Weights of a small GPT-style language model, trained from scratch on English Wikipedia: biases.
Each number is 128 + 24 x the weight over its row's rms, rounded and kept within 0 to 255. Layers, rows and columns count from 0. Numbers have three digits each. The size before them is the row's rms in percent of the matrix's.

# down: layer 3 MLP down (transposed), 384x64, rms 0.437, rows 341-383, columns 0-31
# up: layer 3 MLP up, 384x64, rms 0.512, rows 342-383, columns 0-31
down341 089:092155172153152078148149128131161169087148080120173129122102146087131103138131109133104095124138
up342 062:121133174115185126132108123132091149102144123132160167125140082136085140111117139103146073136108
down342 076:110116102135074116112054120127129111102109133126084130096127109146118140118130126137172092107117
up343 146:157150099110106105118100124140079135135120154158130101107137089126151131162089088158102153132131
down343 129:143135072110130109126151101130139106116134139175077082110118138128104189129121145108138150103135
up344 088:123138133141169127100107147104125138166147136122121129120084147152127180110096172136109113139117
down344 090:138125128136118091148142152134161126115165083086116111157107168156142150142096151084096120133147
up345 087:115151148150165112161158147142166134175123131121121126100162117090126162106116151104120121127150
down345 100:129154163148172119139074128144162127161101116102100163129106131122103168129088125112130134132093
up346 112:136133132120170152142116065131135129104122174073160148127103150103146135133092159116104107146091
down346 161:146078156145164117123122108135085123151113114136129104110134162102140185127103133117125125134075
up347 048:104138125158108137155124134093113120118130120143168095135112164147099102124141149144127185158114
down347 046:112138142160119120147126132103096124088116147113151149110113140145146050131142129149125185151103
up348 129:166131170128135106107112136134145133150141150104121162087112117158140171117105121156138105098087
down348 127:102125099129143094125118114179119127135116154122157104156124155144122140057127062137136125138117
up349 068:083135128108099143127106118098122109149104143154134131144156120132102141121126115132111089095146
down349 060:130169148124151087142126129111143149123118118132139109163141092135087116128132156133125111164137
up350 114:121130133117174118118123136097174138145093055154123134135108155123132152148134162144153139138156
down350 100:132125116124135111142154123115162122144104161133135089132171123142130123121146127115099171102148
up351 085:130143151134128148160151090098137105107142131172156120101119142079123097127124113113083114095131
down351 087:155173119149125117123137151093126117128119137167144101095145118067114091146126132112078136106144
up352 094:090139146165145098106107107164120113127124114087115165153147151161153118106114086111133152138123
down352 085:127146096071114099123128101152129157094167136147153117138116160133125115131156126143169142096196
up353 075:078136131189093147144116113138142148130121135153182131106152081132173105116137092114080100115131
down353 099:137113135176156127139087154121116120091097110155124126110133084106132061144128113142104130149144
up354 160:143165148140091128147119158073146116115052108135156121153115100153088077112155113138135161111120
down354 158:120150116159119126151166121118110099106122114128156135125101095115126119099157142140159119144153
up355 059:144178140109156133094130109133100118143123125078159175163104094110128116102149145160141111136125
down355 060:091100149145093145119123125139133121148094126085119113133202077120085123138122097098137100156153
up356 077:118134143129149099108124109117181111152112135077102146156113099113135153154189170123145114129100
down356 088:121105181156093114125132143133118101147111107129082107100141132112142122127141164152183126175152
up357 111:083103130172176137102103085139123144120136119116171129119113134129151152128105182119120128144144
down357 091:149131138111131100134093136114096123107132085117112141111140139123129121136109135114104123084152
up358 122:130145130123142124115089099102114144172164166101137137114101076142138128133117165152140098110100
down358 115:191112137096118148156124164099110118115126124132114129138168139125132155181107121159113120112151
up359 119:140119112150146070101101143103159106132084093121146142158131094109109162120119125127129159092166
down359 099:147116152126167120121171094165139120135142119159164085130144142110093135112130127108143126081137
up360 040:130169100151161144151122120142092160129125150111124142179145135115137128154150145134091120147081
down360 040:163102110152156138160114134164152159159136130135118161143120156133144118168111126080154116146151
up361 118:126132141126096121085131108103116164100093165141175133139124145120166100124129107130139147102150
down361 108:113126147119141134123130136108121118139149106158140125084131163095126127121117121161081130142128
up362 082:149119152152074126113131128123096171141123125142096139119107090173156166084122144135156116119087
down362 076:152107111173105098112119122121109131153139123140153163130112125109145079131133153112131102116122
up363 110:094150128141137156113093137150149119103112115154152133105112157112111191127119151104133086151104
down363 114:096128102169142145113092071138122108165113150123153098138121149142118091123123119095074124135185
up364 099:153088151120100125136116151114151123144118098140137153115134137138123138150142100124096106105127
down364 089:104146114156147109163149115104139149137098133136126114175155141157144123119099123151179133129134
up365 126:107114139144089133147112112140162096119096129122118154114137120130156170122113113136140123138103
down365 114:129103143122142140158111091085099155158160151118100164114096139118124128131122162126104132117097
up366 082:166168086127149106094109141136132115098116120120132119117152096127158176148106105132107186141151
down366 088:105077169084170097143138102151121159140090136129145113127120137133122083129121112162138118161122
up367 116:108115188105116131132126132121120151146150134192100165099148143125095140106126157136131185138135
down367 122:134173128145134095110119146120126156124211124137101159108139137107114090148140128096138132191114
up368 057:133147136118111150164148107080101128115100107198130103091092155105091086124143115144111119117122
down368 066:149172147136117137134161151069099154114117132189133108102151134111123066113154113144122139133151
up369 079:154140159143174170126119132152139136107084153133182107132113146091127101135097141146095130112156
down369 106:146145170065152099100077117146149124164142107131156153124116134144129096164113129153129089095112
up370 080:152131163124120072163145132141166081103140121131129170116099119155149141106108109117166104125126
down370 092:169161144172169166134077143181113133160112160098138132150103150143124139145155117118123140199106
up371 086:120150099168150140117100109127134140109156129160164111096076117128135096154136127150108157078130
down371 089:138124152100101150115153113104109121103162135142128119077085131110125129158137104125157135082130
up372 082:170147121120125166114093114098138126116124150122051150108165107149121151120131152160133165095145
down372 075:123122156143116128169141118110097154109117160112128170126102138107166132110098147148110173122131
up373 084:127119142130148145095142111131115117146131128129104141136123118139137150121164144130157120118172
down373 075:105160111167153135129141131101109117070145153086112092130142099116117145141112133133096132156066
up374 085:104103145114078070146124113141163111137135148107124135074152136159122175095129129136118135164122
down374 075:101150158122159123133112105157127125123136139141154129080171159075074090144143096111144123151149
up375 086:123168130131139123116083122107159152155117115124169114120090090118166140139101117115146149118157
down375 076:132102160130111104094154134146160188128118156119102149135167124112152180148138162148153123119148
up376 075:147137123143144079114122119114104106098089130151114120149078123134147128160120113100098135120097
down376 094:132160162129125176133121164147104080108152151115124115155123120156114106101119163121143134159143
up377 084:129132157146139125142157123117136104138093131145124114159106115102112134118122096098060122113146
down377 078:130132125119086129184097125133096121086132142134127122122096154116159155118130126147107135079146
up378 063:089165099152125133114137133112130132123133141139117068145148131154179090149112103154095164133164
down378 092:099136141152152165133146139150141132166130142148145151185163158164141140127163108149126148158146
up379 108:147135141135073087157143203146108067129108119102129131096140138127117104100155129143145113151111
down379 099:131120116148137124143089124125130095180122145110123148089101109138103166099084111113123135094120
up380 101:160165154123136130172136167102111195124101113158132118137109123151085086104130105109149142109127
down380 097:124177168111124128141171146104097159119109135100091094101095113121109073122139145129143165095099
up381 118:118117156102119140112156149127144085115142076107122159102120158096169123108119164125127119121102
down381 115:134147108121103132143160151130115135152129094126139107126129099102141184087128141148138073122147
up382 079:116150144119148140155165111076106119092130126166150129111127143130141092138123104073128150064123
down382 091:145129138130101110147157135079101120101168156148137100093117123096139067124136125123154158106130
up383 093:100161116141156163094088093070147139162119108156144123143101109138124108112108112122125169112161
down383 088:128111099134103108112144132133118096099038134123153152106145113084162150105096138097117132109104